config.yaml
init_std_up: 0.0442
beta1: 0.9
doc_mask: true
dataset: "wikipedia_en"
Each number is 128 + 32 x the weight over its row's rms, rounded and kept within 0 to 255. Layers, rows and columns count from 0. Numbers have three digits each. The size before them is the row's rms in percent of the matrix's.

# v: layer 4 attention value, 192x128, rms 0.0254, rows 89-109, columns 0-127
# o: layer 4 attention output (transposed), 192x128, rms 0.067, rows 89-108, columns 0-127
# q: layer 4 attention query, 192x128, rms 0.0453, rows 96-127, columns 0-127
# k: layer 4 attention key, 192x128, rms 0.0432, rows 96-127, columns 0-127
v89 083:172096102145152157109076156143129128124100144123062094095168077084149089201095105183093124172152100178113115161203119084138166136163141167153075098109113109134133087167130155154093090133132120050113116139104172205134127101161122111116144169082107109201148111091141095145176134136124146163105119091102167124086103100102100142164151138119109130160159101101151160131095070118091150104064
o89 087:135137149117186130152120086092207159137151148128161129152121159075072155154151117161120128121162124128104173075117135088105154130132150058170144136112100139097125101139161062172186136174076107097070078133146072082070087159152126159136085089119158146138087083188100129148144122149159157115151169101094065146164158115151149135146169102133129124077175119173128085127132142113102111154051
v90 097:100163107110113170085173122103154133122086128107183114161166066151114115185157109156067152153189068146098121121121124080123128174105164137132136131149102135113107133144153137126098112124085078090139094128114121201115172154124104137115152077163097043164075110181104120144133116125113162049122159142059080189095175130066147171155122132127152127147130101091128133103124126123129132200185
o90 106:151142137197196105127110119133171158152115105105129111137092161128146104114096145080116104094114114127142125096169113136114095123117165087164123106160159054101145120124111110118170116163207098079129121130099158071098134070184100072094153135121120177059044130139110137121190124183157133119151105156130153135118120147168148167143079136166150150067170157149166148090175040113155129115151
v91 078:135138119135120091155121059144175119122109116080106157154128132163159112118156120106159171118094102124097163119166098144137146127112139108154153133133171092113134160103180091099213166113110129172152107125159148120146071104099158122093092092113147138080204099255064121057119114115149112124141151123082132140121147099109120147141139029106144121128107080200149119135134127142144181151123
o91 086:168106171144113207120102169127117174101118117143126129126153167119117182115142126084132105139117096159144088148093140151126160146140145120124175125132142132164184077138063176095095064129161093125157166053126147141096170126130139084124214129206124103121116133020105164146051167161139059111125106141115122135099124144137137117135096154128105102125177111058127130145121109124127156069146
v92 090:144104090169118114138142107138140111135128141126095135125199010135124107124125124083046118089069136133147126153110135106094171131090220106150123157101076145177122130121226107120149141091135118113196163116161097212123170092131127122171131141134141087106100160103121157129121123115144098096122085094149144061102158098152143108157130116106132149188143128168137085094134128166113085147161
o92 092:147070152086147160115101125149142176075129157111167076180156161147093104146127173121152150169074119113111106144130111133137116111183113109100055158183095130085116133109035179138138122106129160168143128132131107116097154111065133155140185147115118098164110029090123141143106168134084129143092128182152138189146163105120123200125128127105145150092121115074095126129088080118126164094190
v93 091:110176077148170061138145135086122072108145122142143121138147086153130107108145126116138140149123152118038093178147082138111112136171107137166128116143139219150161110134167190131080153131135142187172115095097057156102172142154146119131133000154107100149118121106143127166169152112112126056137094131121113135160095166081110158193128144103102117142128121120127101095106151072141146147151
o93 094:146097147153142101091161161082097221160123095134174128072119152115117121098094153120113146068138145123144099110165124150157133132119145114123094250139137062112130183153116123148126125103162100111148125084186159056122148096137070094120125154153090171151084142176111152126136122120121153144113155143134141090155132128156093120094143104067132181111130192139126161055092077143192130092147
v94 083:147115154188160093072130103145105140110116101126118161106138152088080145175154186077118123175120157138086137197186143154159070072095072103123111089119138151161113173140141139130139168126069194134217136125085116173110121121128123144165146149149169097178116114073173105164075105122117124089119113091129155097091157165108180117138129091125118150131087133030131144147114129159117099103110
o94 094:132094078131140143111135056093145141142155144162203166105172108096137126148096177145152182076169110112132114115120145089117152158161134144092052129136108109079139136132123109119154060109165083148023130135168147147155102161126106127144102166112100071115104136121182200147082136119153158153051157187140132127136110102131091103149156122077076153136145104118134134151168142189158181123135
v95 085:120063119130151126128133089106126195144108094131100091095090138117109164164101160123150160102119170063048137098121121127136112108178135098114147138130107126120131149081158244119091133182136076145132124174127102108183131139125094111099182085147118186123108134150123145075116137082122085178076114190113111141139126154206095133124168140140104170078162119128166107112113129099097173110196
o95 087:174139164107135130123163171102097093176100105135104158182107112126084129183137076098113059172123122124131110146169105131128113067115173117125126155155138121125121114151118091128114135066117163143125126115056147114140182144120182080126121114131110117086192208116083113123227149109129176103149123087212104062167137097097124111118107167097112096199088146099156100139104132130165138149113
q96 118:175125088115135093141143081166145139130138105090122096130036146107121166108180140119105121098090140126085141045134128139108092101127132162047105131134111135132114119089197088077170125157173100140145173110115117093168137136127115146202110091164123143120126132106157121141130171094148136102163122137143187118117113078127225169095115146171150130116155157176152156121078082115163061169184
k96 090:134155108181138140144142106096112119138062133097135123065128105111128197121158116128072168115141181148105155164124176064122127139182130147118062105105149067185087131125109147160131081137116139171161116091118045174161107084145188149144114180137069135137179165112096125103129196157123091053129131086095142186105075123138139126138110146107145125152115129137120197098113159136097099158109
q97 095:181082138083120118156149130141135124136163112138067133169156154145074143118181161051106112144104093131076046124116099153069130167106152089151132136177102098107130166127129174103143143110108089090104173157168097123111162104150097125072151092102109153204069119150096159121118106188142166174128126158153116112065135164129121099186141141166152155064107089186123103120166113143151175149129
k97 105:141114161083096160157117140092124093102140115184076157182125149154088077133162158133136115170158094094145073148106128172104128143092144101159177126162094144080192148165147118138100157130093074122101157143155177111101125097176094092108178116124127146111095048136118157167083080167088127111088124164172117085141146141103104081088207109101124151121085101145187106171160151120181148122089
q98 173:127143096148146092097096123166173147159094120109151100092100153112170138142110084162126172100133147145173132093110180091178137080149124174121105166089150183140121064118132074143160103165162156127174100102084108089153143154106183133170091154152163092093171150095159075125149135062129062079149135064110153129169130063133149172065127141123091093169175149105120158112115090157100098114165
k98 052:103165110200138137112128115162133148134101112075183101063099132084163130162096107090125155100076128099086201124178138133117149061162108174146137136135142101178111141121120107164134101090115183149137123103120093147125138122057190157120093121149160129157122148145141133059144151104136113142141130157083130186145130091119172150168087177127152173144193180088065080112074067110110148121140
q99 085:183131134156160142205146107146110092129083125099106125119162127157151104124138152077069136143123134118135140144081118159160111186069163136096191196181108101143117087203077103049119169114099132106137079134133135152149145098146120113130104120110064149115103148109131131123077141140187173142146113149158096149105116094113100146174167133131059095122132084132156076119090164145059088191106
k99 161:104165070191156062092109091142132146176125139095171086068111100113160187123118111109141153092107121152114147138127162087182104099139078157116094162103152148177076112101135107143167074121178155152173095128100132081157121157088177172161083123155100126141121198124141106110161166104168118105132143097102154159120158082157143158095072183166123102164155151093115168101092104132072095104164
q100 080:160136108070101118160149097109153108081148102086159121149134203154087161089148132130066144161091068114119162090129130160092124143077176094105117120100167130156110145112121101108109131128136091121077212210114143166134134154159096155121148094098120177131170115162124155155140166134138193143155098171183151073053126130101142108152134110123173108097150061174139105074164138150130156162163
k100 103:106141108155176079102171090165150155141137149102132065099106151127119132144143117132136143114105164145097139090070120117111055088141106156065117150091149184138101081107151122137191058157150141111199127107110170057197142175086165157118131125156137132103148179142179071128183171094153085062136104089098144158170135100139139161102109157169114155125177170128116129133088085130121115135154
q101 135:127102154095104141151141138095058114091151135171098158146156112160086077125141163109108074165136110126099115153145097153090152147121105071171165086168110071117152163162135184136078164109076105102096148151181137142069139108160108115079179099070110147176106114136123172123095090178102168138133144182150070128105142179125111093213154104114147179084110105156131089163144169120157166109107
k101 056:153108187102067139153143160074127091087134119162105162191087149146090082119161165109117135168158104088140061125101128146090138157076189096143142145152097155071172169154156153114081156151092106122118108154131169127099117117182107095103130150122117155106118076132108161187131110136083141146061143150171142101144126113090099083084182102073137133139074070157169148153171183136174154120125
q102 065:145152148162155116124167074124093146131159131133087140159105100086078144115162156109188146115090113134100170120118075135123089113159110087093083130190109134142118188127177176107125112063107069156093196079160125118118108150107089161139187071158114163115068098108134136187168156169116211154126150141178135142106146129138138136173123190142153143070098165142080175161132137117162152125144
k102 161:179086166072097154140152148095125097107147116179082180180132141152102087141149144129114116166166097099129081158111097152111131152071155084145159103164078128093166130162137146077097175154096077138090159147182143132098133113174096105112150148118116142102120054111115148176103092161110119144110133130188110072162111159136098097100165069085124137135070072130174117143176190121181160160104
q103 194:110176074166138098088108112141172157164139155083155100080075098099170173134131108116164142106104145145134168119096124096127087142171087167094082156106163130173102078119152119125181075104163144146187104099076134081148131162100150171175103151193181128083144151091152091122153176110150114091139185100110165118134107099160151160092099175157137086166184146125077174120095080127094111127133
k103 044:174120158094099122170148181093105094117096090195112178154105126134111119100127196109079070166111122137113118166120090171113135176160128080114176107154087113098151124175147128122121175101123114110104141156153148194059147111142112128098124141128108131185151118125107160136131130173048147164164134140076064092123197139064133141118187096073137095062095146127146143166152167148109124160118
q104 104:066130134090138072090152178170112114163146113141137111103142128125094125106186128186104137130089105105141112109118203148103119147104129210125126168079089115119106128109156105184143157126127200074128178088123120130175141123172113088160127088126145098142113148181151123184112108079142149120066085132116134101161108146065151127171113129108111165144123140174106111101084027096169086137179
k104 109:115147162103122211133160160131147129070103122161161142102198162146103120124134167000147129142110101090150126096145105161107092096168142131095104098208088128097132171154191139093091112134136143082066135146133120113205107145151101136119180095083090180081079165151186129111096144139094119100122131086109136121124144131133163155111137150146132130140155119149125075117088125129098181126141
q105 103:121187093164138092135124146141079167115157102165100131101134086154152073133167052119081070130154144106057150091139115132113097130152108150065099112117053181143133043163164152105116139099145120054110121132135147141133153184164116141121114094111106188179104142136170127119112160112129154182157109152145141169058149153177164118174123093132094203121114136165156128114173090127114128112132
k105 102:129131118072094176089149092088120106180103127129087133089170134094056094161098137068124105129143111115168079154100084147132079207043173175142127129163152142157049184101200113162097134154058148134173095133124151112121149145110090099129148215095131108110162121102162119118118098158114158148117123095162127119147166110134143155113197123132165115139149097120120108135147114127143108174152
q106 099:138105168130158143146111096126158057132102134125155063168120121091184101053094164167079122135145097127150228156116164133129091158134151130122130171109165143113108124128140148121132148183160105116075182151136177175092102161140172151108146140096125079088172130085137085171103163097118081129135098089134139098060117110076136147154102102112189191141136140114119097129139116092109134067191
k106 101:112099112121154141082158141127104123111120143119155144075124076138074116145143096124072160131101130123117179102149094120154127126125130160113136077174152190042131115076132125112127077103189124107147144146132103115174174138076107097087105094148154147103207106142133139141162142177152099208134146152070113177136144122102122151098065129132103130173162131082142116067070124086138214151184
q107 094:088142085119087153181123161106076117140112095148103078112127188130188118096116141138130079161096142120094144094147182158185163199141132105145128094081159103138091149110123066144107146130084140076107079152172115176148135131155179127148055073125094194109119166139111098118090151118156127075168085137062096136175098147147192122155169115095154130146121131133153138109148145143162112185084
k107 107:121167171188132105089165123148119083126097180132095109123149129151095154063082144118148135123193124117069048094128163160180104086149113151129159176115198127100108183074135127175105172103134183150129094133024125106129109151090135115082139151131108152126117177106126162156177117086146134117161134106102096160130125090106137130173088089165157095136143165158162112166109156189130123152150
q108 089:064081098099122115151085227169103117091120121169147157110143120107109126147169128156109140106096100107120058217084147130104173121243052128147124131181117172118132068148113147106127131179144099123128142097102111103079082143147131199143120145119085120169168160162135076136129119111126093146126120106139127120163071146101155178113116151151121112171131103101150118098077143115151122121142
k108 109:115119172145140184139228096137128151135213140129129058180154110133149083085127159154090097153144095085189125119136160132091110106076137126076139150148063103149090051099179083159105099131131155144134174121141165131088159091145139160074109098091118169080125161149186129113107145126112125146148125136124144113111120113117130081118131150155139197152173179083158106109146134095152091071130
q109 101:169113101156194134134092110129147090148058111148119181116070172110120123104175159124112110138175123161120162180148121131138135167137178113142134161133131025148126083101133144071095114142077233130119151120186131127096142158141108069123145173147137108131061169148065098144142165096137104054123157132098123096152114136184119135142101119082107114141085147119126096100142133074107122173147
k109 110:105175175156097130127104150168140084203122158192104182140151145102069083135155117137146172116090106137136171136174121117162142101115142123113145086126102127123164147153160104140164141182181129138138115140129100113153127144106126196074087116082065136167115105083130167097091073162111107112138158173057122126082170131107086142123119137102180122109127150191087049158125183142147116065099
q110 101:163132153143079097174138111126069050114133120137123094140081144122129138146153071122134162109107106133135044095098088105185088186167125126088081130209131145138117103145058144145175132115110147139161151148131232111155160078127094142158137102127145153117089095172146141162105160142168112138148152105118084131156097146166124127133130097154080119097158071102140195213122141114148126132117
k110 106:150099089157160100115077077106130103158187193077135162125118200157164038096138137089134108173173114115063042129106153163147143171164132067120165127135093109128132150155148152156124106086122091130127073133146131141092199124094143131188134160096048132143103130143120158105106136103173136115137091160129122140098111158181106114090157115103146107110127122103176124067126118137120137164078
q111 086:142102192075153125124156143110157125121122177144110148137105148159089093129098177093134145120146084160172125033122149022067093096129129092118099158082107173144135147095093200084155093186112136101136152104190127088094101177189103090154129117109115125134085160110111134114155151150175092148160102122119116131134169140127167141156081115115124078121133139131113171149158157143193104091165
k111 098:100110126167082115097151128132130167139103138165123188167137173159076123138107116121180143109131074122153130116138116146081144172107105090115145131199137112137212121169098116152158096089125068141155040086113135165164125159111075064119124122152160109087103049157159151174115113101130087115131172145104192117108139142098085117134186128176060149115151119085079114072138163119122132154115
q112 103:089109124127116124144104123130139082115146164105123031108151118149143172157109096153130105094128136118130182102101109058148139129171125099080129075146135088173111122135107174075133180102124119083097128151127116160140108151165102079091132111130166106158123142164197185140123168168118133166179140133113157076061121127070128094200091172119137138128117076180062156200158112169161117090112
k112 101:132151124117166137110084117103130095140087157123157175104112168173137122118164120123164085094140146140125116148122140085142142147104173168117146161131198177115148105094171116117154136101123123077148103103135155146140165136127135083185127132145103062057179137090115081195157191083166135127091146083099172136127126101110128175080114127084066101143214109031137145122141123179098120081159
q113 096:120066138121129120120144108078147083144142079123123147133120154098142119141179138143150130089066139114088139154038081132077126170143100102130153103184133075165155087149138133117103135148103116156091143153100185099121109150119132101211172141143117125116136141210160069186161164106149092129148112137140182150139157103136076126085118162149082128168128075143076108073150170102167106172065
k113 104:151138126110213164119062061184158198137165138169111169098119116098117084112152116136141122137196161176149113177159147108140111074093133087111113122118166126116167046119175104190196079166116202142119167131126140132122133095119119169087088139143115145123138167115120103107098157097061089142142113105076134113154124145158137110131148108088123090149103160092192108131149144104124105083133
q114 095:193154162110138174124136140183107205075143116114100166119102130123099096172130140086162163152121132117106138185097153107110154124113120182101132165093149173156140149104090145053127106120104151179156140105122130122116122130124147179158150126179096090127101096147107103125106180130104115095080085063124127158124151122119034084028144154122080110154107195136153080081091152129137149150096
k114 095:059141116124062094188145124152121156065178049158087143168111067094102175138092166129138102159146146156150154155150136128122183119126120093127162091110081068152105127146108087113153105135115118117128195142142128123075110119122134141175104125103134105154096115164110172097131161155129126121145172046156139144106136191129151106195118108094162134135122160213118095165129189089135107099087
q115 105:133123151159110159156144166136070105089125124130116106088134122084165170094155071091116107143097190168095159194134115153111110193143098144066101129170142060162118123166106176098154130067147159148134136161120132139158111147144115145213114133111112134108109104042113103138125165128112205148098157161151126107064107101198131152170082124123170083079105081139138146160120158088099120145115
k115 106:139097132113095107110110158075146099159156144186122132111129076173122116121128044102136097116149151103128082187085110139141124166183166105121155121121101118118065099107158148072159198139175150131116085230152140098114175112101126110129125190086071133143177125130144174124161114159125134120146096131067094152094164130103088118113152087092124118148148115144196141135209103140173090115137
q116 094:131066128170099105127083115122085165133169093110151110187087111138148055147135077129130131106164098102120096129109121160136125145114111155106112134151117108141126151147103189127143145187149127155144113098160193150112126112176192118073086182144097084102145145140113134087099125141219069068113153151118114143123159143210141131119145155045106125194148067138145109150181166133143082103115
k116 101:139161104171165127039086105098152146150124126112132132109156128108140094163119152127118195142162108107078103140129131132085184119145176104129141105095122127086178147168115143212095162132121071132164158125114155135028137173070141092136146126065167149162166153113117094127118118106095139150211150158125138136148159123118089072144114177148173046140115139164128095132155130109085100087098
q117 092:164106119099113114164099036110163175130195095171068117169090094108124120124165130158128112149090088157121131086110086120086118098141138121141115161085110164112154084131131136118161116200151112125108118094186204181121130131147121151086188068150117120091095155117143141140152136162148165112135149148110165138180146144164080077068141145128089139094117093127161174150161151098163107043094
k117 099:109137113102128145101102123141147183132114140101149160128132157096148043177124146156099145060141091165173104104096123142119104144128140090134094124157162168144129170084112119156094030082094136200147118137159122176095131163148175110173126164164143132133071104118136166152100125096156079184105175102129169163187064130130116093124086158097152056163089157122130194132146133149096120113097
q118 094:160172066153116097142116067142142176119082112119081219169112105116121136120143100140206115131106077104121136120114196194143201131138113174116135188083123125178136152130127065070152157152079115174120117132112219146090089135109115120108145127137134114120160129163118128096107146144121120143089173098152136125140145144126123117096161102082090143106077123149111113141101137069124182112050
k118 108:123120088114139150197124130146130128131156139093105132087128134111123150196131154172082116114114137174126139116112133162103125075141103092130083105108110138145138144154135119172119119156114153161102140116167112177077134142039161221141141117115104093098012187106081126140152145133156112131134129066136137119124138114127125088154078134121217119118094158106104191203129200114173113100143
q119 102:092174124115162113220120110148140083142108056078146073088167050173188124105107151144099103189130169171114112137114140142148097201165128128130150100138096152140130110095163128126097156098102158123084123150111116191171136078116134140127156080135129195106174100150114106054103163161097142099171051104105148144126153145102103122147119156116118130124153142083175132080141087138099113151126
k119 118:149129173069077125130112147165138070147082154096145085111083114125110144083079184149161125136175098133084084091136094109186120143059087145141120190146186166093098151126116166105128093125148180103154165141121145074159135117129221123142098152103083149127160142108134139125162163140176128180099126074093132185096105152112171132129112117181143096125168081160161139134090092084117136131171
q120 093:152100183110099133167103158132115098111136159134136100124174055165155158184184100125060092124134113064135118188088099106176119082181071162153152109106163199079124159144114142120139124112129082153153120093141137057152104147115138155121096131089149135128135088103173100098116137169159090112118117066135101140118122147075104187143138195136156132107117101129155177145068082164152177124163
k120 098:142122102095099089132163176138128105032193088107139077140121097157177053127110163158120157175120110126106107073153155120159107145096116092112197173110087089105162141142138096149089127101087124064201110161167130112097193113159144122153150112112143145103147054133163101217161141145125156083119099085146147142148162171155144103118107133106123150130166128124163142074145102130152116112152
q121 094:110112171146136119149141081211109120162178170161116108150136098156116163158076147081130162108116189127139133112127187063155066164137119079088156122148150127154118139123115105057173143110114155181078091151104141182161100088118133160165107171181098089170095206111118109109107114196080101152118112148111107124120127150153038110087142122160155132112127089123136148114104110135160179116107
k121 103:110145139075140129151133115118116119141133091127166139207111131175090110135180162153175089144128163175067100142127148105103151106093129089119189128098138076194172131162130107099129135038112082140107163171080133147156111152132157098170101143127142061162086120158087176107157160164175143150099119133118103196087157111183121066172131113094085104173109138088168159149123119131117072112130
q122 100:142108130065169167108083183113114157079149118098177143066170128051150101182067169137078109128135151124142142194126089159114145105156133094158110112082175140131161144137143142106153100204132170116115164127115084116069152114133167148162145085118161072091024130137142115146146099113105141122166145138122156125187117146144142139070116110157172117119085095112165083142138068107142140128129
k122 107:128119162122129121112128180189123146171155096204095078127107074125210142086167149155067113085158165168202143058097098171140151136147158119140106102148108099143127081060135122103131119100117106173192129081136118104155072134111117083147136112165107138107153093156130137103127080097106106127149137174106195147121150126108173128140074123101118146163142158132107088191093063133128145094112
q123 090:143151127091154109089148094119112150124119111098139171120168125151135095107153150140063128175102133188158081072100138139113142112103143141160155077124094128125181159132095138206192112170114091199140171135125098068152156158075139165109156133150131197098134074127074120055140127114101117092131038145139131212073155086149147111107139081094131102103124162119117148105164116105130107125101
k123 103:137119111153117145154128124205145176105126101095094092110064120134159194149077085098180140127140119133152107120112079173077107173155113131161113114159101097138167123134064183127118081153094128165081096106119089124126149075155170179147125180116174163160169077088098076130115141147102151133147137108096111212160132100115167112154127126189128118133140069151098091142131145043165123146141
q124 095:122118121090151050100117108139167110138157119086176196100166160195140124134104147065164152132138173135132063128065105080125100057203114095155095081110080067147102133114123150133149146176112127122115132156147131089118115146153123076142137066133093167114144164151148122119123072101119119176122151157157139148098200119112118137141195144189091122099148117136108064156164132162115087152114
k124 096:145162086113113142159089138171146130152152114093163113204092158089152181095190102171151118088178056145104119118125160176089099110090155150135113114139164164188160111159155161161188093143104125130126137021127118126136094113134077149132097137144162121120118124182125136142125143084072110119101149115094181098112164084170104138073170112135153090150125063071107094155154136107114107164156
q125 087:134154174157084168151077169137138114159133100109121114165107211109101123154181188121124169145113145218147167095099189174125134123089142101090090153164121142085140121114143112161104114197156101115127142155077144154074123111133118116136154116156115077130105070103104143132108117073137097181134088072094119166172165162118129187082079107176161136095079153081170162103147118124121136098125
k125 097:106145161129131147153121121159137112156175137130143102114084106149101110175157080077126112174149150103160120088120096109125139110093106162119142116180131155107093120137058099140148102152139129135093164087173121141132103111118107055108193099197120151141119141158112203152087087136165142108107122188167112120140120148154121042161120128131134169077165215169141107096106149076115179226110
q126 110:167137107131124154122118140161138104141132151125190130110143114103112144064087170093106132125174166142069090166135101170173068109100103114107123092131090135165140089133163179067122131207099112193101147129064107143109142161137087159039110098111110080101165149081175187142149117173150143103158160123132160132102114135113132119157130139134098158128121077124177128047097162144078110134192
k126 119:151132065157135112100179163161109065174177167157186118146136126083090134120174118142143121077104186104145164130069078141123138159096124112100144177137176189125112094093109102061101095135123081122149180088135159099167144146106167090102083129110115161157153144139168090147177092199077185157112082128149142135141140142104129142100182179089140122160125119101077138134126126086106107076126
q127 100:064157110120028102142145129139145113169159117155098113104160097129151093144195125109070073107126123143107131086162143167151133101190067111200139093098077122098127086083162167159132136202165139075096150115142103145131114135119124122113102080107115131107180123105119090133172170112164112145182183155131137155115167137125091124166158138071105116159079106080131146124183146127182141166155
k127 109:165154116118108197136134154164150186140125130106158074168152128090070062078102075133142179062111141114133082059122076146102060134107117154161166177123161155090132136130148112162104138141138162119130107128091111153102160144117192104146069118147102108071122144085159074144100103068074124204113153125134140120183141123147155140121121115159126099149155188183152127127164132160111156128171
v96 097:120157151106183110131131168127072151137174110111095163106061092122113096091129086203089137117175176147098147100176172077108119092123119107144095190155168109135103133063109136135140145080162169107138131153150072099148176098154059145135086078113132204205121140125116170166127136146137187104118096152130097121138158074140157134138111090143195147138128132179110117138131099176121098142154
o96 102:107127150139133083184149123155177166102138111153119133141118115123157098113183103104190132109091127139172106091096129183089180107139143201077197138146099126207124120196112105091187130128101101111170143147143117146111116139078133087112157125120051095099104126161097118065100193119130096149118117161183129160090154130154113111142147149105189076110095153119146051124107167147119078136149
v97 097:148102075082180135151156125144181155090137104156175140126127131141098125110071116085192147093088120064057106090150154173103110145089119138104127138150114088113175170224144077141163146128124137160089112147154147140145097125131098118156124150133173059142100116114123101123169122108139087169115123099095107117157219108130098149105103135179123190132054119092129130107165106144097131191084
o97 096:127173112214134099136154143102140136120054080104136081120125144122110088104097195092162159109115132097123135070115082112163140103116114081119093152113170117131124169160105073143109139119155143165089140113134101118189146059173095169080076163128131095135136157177116128115080103154165175178119084110110161092189116101101151163154108154064137158137074185182138089128110173139131153134157
v98 096:108143148140144126129126136105100163140134158119110094130091134123135136085150114053213124077072051160137134117093110137192158126113103112144108089163133158112182137111098147103125154174128112150129151094177152169107058166146104172122185178092143195130096120084121128166132174092119161234108143085152155092149114131163126092092116160135073101173097135166174086106119104139122140118094
o98 096:133116132095105146161122155135109083109146143108140129053129134138100154100137134139152170097201065099154128149117136086074134121124116147089083171181160072148098138149148102162107147118210154097166114118110151093109118118138068209124102111117093052170166149110144129128080137067161172138118092124148140137172169063162131130143159128066162148104137105144105224102136117125175132131100
v99 091:114137181123141125120176147103162119114120084150101177086090126069078185139129112092123182125112072161106185145127122162113172080118147140118112095183145113188138139130169138185091133123130120151134135154129139137065142109095110187138111144079148056144068104167181092144159102105131119067155047130118116181129126099131127166143164109100104119122127134196079134072075149063118122125147
o99 086:107127115085132156102139180098123168109122093124127070143140120140101047092103180119120152109072119138172136187158126171190111116119089178138139193204079165083107148136126129104124150127095137104108108174090095106138088167120145122130095153090105187157149045132140116079129135168120099126118119189168146167159150143160121137093131109145127107104068144147111223133140108132136051110133
v100 091:108126123112112102122070075142117128097142140079120098131115158133165110102145118065150107074093161108133142140072112189125117139187082112136157153124116151092148158127137080145148117144117145131090114146184092146204095152130188109142151144109108111073168103101125110167134069138124046205142132142206125148141086141128141144045165159101190143126155077153160148075125160137138119189100
o100 093:145122124148101121108084105086184122113126149123176122061066110146102121185132150123086117084121147147117106146142137082093111175119172101165045130121151133101156103137134071145106183172125142121139149085131160108129115072129095128127091147205114103126121091148190166217162093086167143100127164096139157113186112112154127087119097161089086178115168205088126081144135155114151148101123
v101 094:135110122116178101128166133096130193115158116136116110093076153119133086090089111103102165102090158164123117097153118083137120160138141097097119134108200183100162117107114134168131109136119124088156109142099089102175121083128167126182128080091147194193144132178130152138152127167174177145140136093156124080230114124156175123067177116106124182123130098192124109076172075083124159140137
o101 093:123139114132154112106172108126089190123148089120097125105065130164140104126122139109141152093119141169164128061167126113158165131189136144094148126104143123183132122158136122099168151145115058083155101137156116171128084144109101099106129056134121123112060122084153195150104176085184164182099108160159136074129160141192118107170133201085130079083117100120138116149108206131166089089112
v102 095:150144077086158138126153127088082108135148194129133140146082168138136103066073097108082104147114111119112162144090075162153103132091110123153130158129129180163090147132187167067155110169145135076151171083186132115068160147174211120161133135097106185063147160127122125170157098178111165148175141120181069099098133109167157125071100146125117120142141124151119149137128102132128062119155
o102 088:157112103118193095161097087140129177120136147127157131094068122139133070168144141126165136137122164169169130097147151124069147169142165089117136153139129153092088145152152142094117094149133064121115144186103147145056122209157090171079095114092127088136076086151123109186079174113096108048094118134086168121101121121134131136183155112177082129115132152167160177160091114072105110147128
v103 096:143070132090090144121096128109191053158146147151090155098211115180149147180122176110152155148083199161154082145108126139095151135141166117151127067062146133165112085156092135126159119087154117130139112169074224110137151141118130130160165142131067103149125103138150148135133090152091087150151142099063136139070127156124113141130086108136145102113139138159115132157064158142099156066145
o103 097:109077144118086164130112114109088143140157177128169158154148120153131121146097115122086195144127129119112102139159131084109108117138121084169108070086085180120144121065104243101137141127097130117156059154170139132144132070164200164112091151051130165173130118131128121105110106164124127168152163156126119126118126126097106206166189078119108141154185124114154089085089116122069126124136
v104 103:126190115109116114115120093093203149093152128163140124121106099178114117128138100119164079183123129156181171095101098083123138141128124146099172136172075161111101142171138166104169082130121071100096094176143189117118207148133107101121104121147181142088158155149118143121131131150145074157117195159093166046117139176185123102122140103158140171115184177118131112196136149101089138126082
o104 100:116110114166133118080116121163140147092130143108140175080145173088176155180082153145129180129129197097133130082108144120159206131131145151157171139044153134153155161092170106123102111117138090153147088106133084169107099095196128162163124155098143124149141176074117152149063076105095087123157129100108044122151112112107133117136163122088057142161136134159169127129113142145121149104042
v105 092:144143108128082095148085090159171113110132117167087125128129075124121138168112099095153101128077078126110161097071190181140152147126112155163141123140065187101101167147175086071157147172112143145111164132168109207136193175106107152152108142099156115146137102109157151082105091134107140165148133199135143166112140195115148102096078130138121134155114177147166198080107161100095094130084
o105 094:132127119128112133160125122142154146134093122154191131034152116099176155148125146132114110114134178161087103163140163112144180127085155095143120136122061132143136135140121096166093144166116137084169062133148104119097091105159142202101116147120155124156168067132113131091133063082127108098194135082177118130177081063085103100103108133095142179167130213151148153112134134206105140147092
v106 083:144071095099111138147116134152145176090124098135128176125128126207151118149101082091108087124155126120086132165119113109173122146162059132098146167123155106135139140111152050183123049106105122114097085126148112134136215133160111106158156087147110083155182080172183126113170146084167127051075106154162163169154105147130102118118139121114164212124120162114117150135114136146120135154068
o106 082:143187118131155117157134126148104138084100105129132110077112138119089050112130146083084127135121156088133110132159110179181157073110157152117091130039128130080206165147162108124099165153068121117130101125147089165126108075133102140120161162201122152113137166126092178144205147103163131136119141083115126116136077109148149122123098155124104136174113183157147032158177149117166153084144
v107 098:082114111122148090145124132100110110130148183098140121089123143129123126107064134081163152151129128104093151084131113114135146106130138075202150144091165109153165135073121152127151105150153138199147131107120135131153097168114091099091070221120161160117139114095082142137135093211125084119107109100111131107073134131164105180069131109157187035165087071166116073136144153111151147077145
o107 096:130094154138108169132102122084161151142162144173169069131106141141112101177138171130142167083117087100139083122129109122099147146160164099125077097170089104098113157150120134139137093126201150112159165098209107108193112128119078105104122142152121082155093155113152125146038123104104151094111155180126029154155116130133130124208168069087159163142137136129122082154076138139087102151156
v108 093:077142058146085135143150204178090130102129113147116087127180133182096093096131131160039125139065147157114135132154141094130078122101145107156116096090149121122147138150119141192063141158175127138108108132090072112131009104112174077149090161137134145105143152140126127126140101105116111088124160105124127102092155111139084167132125166190124105142164096077105106172096141128134191127135
o108 088:103127155103089142108120100135120069105167138169079100225138138149073119147174113113105136168111109139102166135141144149130090134166123095110126107135151037153108043142118130117119105116188142130150166067158088065161133123108150098122137118153164136163092132145159126138187108199077128186136096120138157047155136182139156131137107146146101088124160158123140172157100118056082134156136
v109 101:168112129135138173125062087148092129115074149101129133142177200109126131113104151056152099130138097160153115142149153094144126151072093127103110138115107135138108124092175128125117141148097160129145108080149066154071100130141122150186128138146125212122095091096169124127087150102106200104136068121180126114181111144041139126052157150103146105113151101149165171095154112191089080161122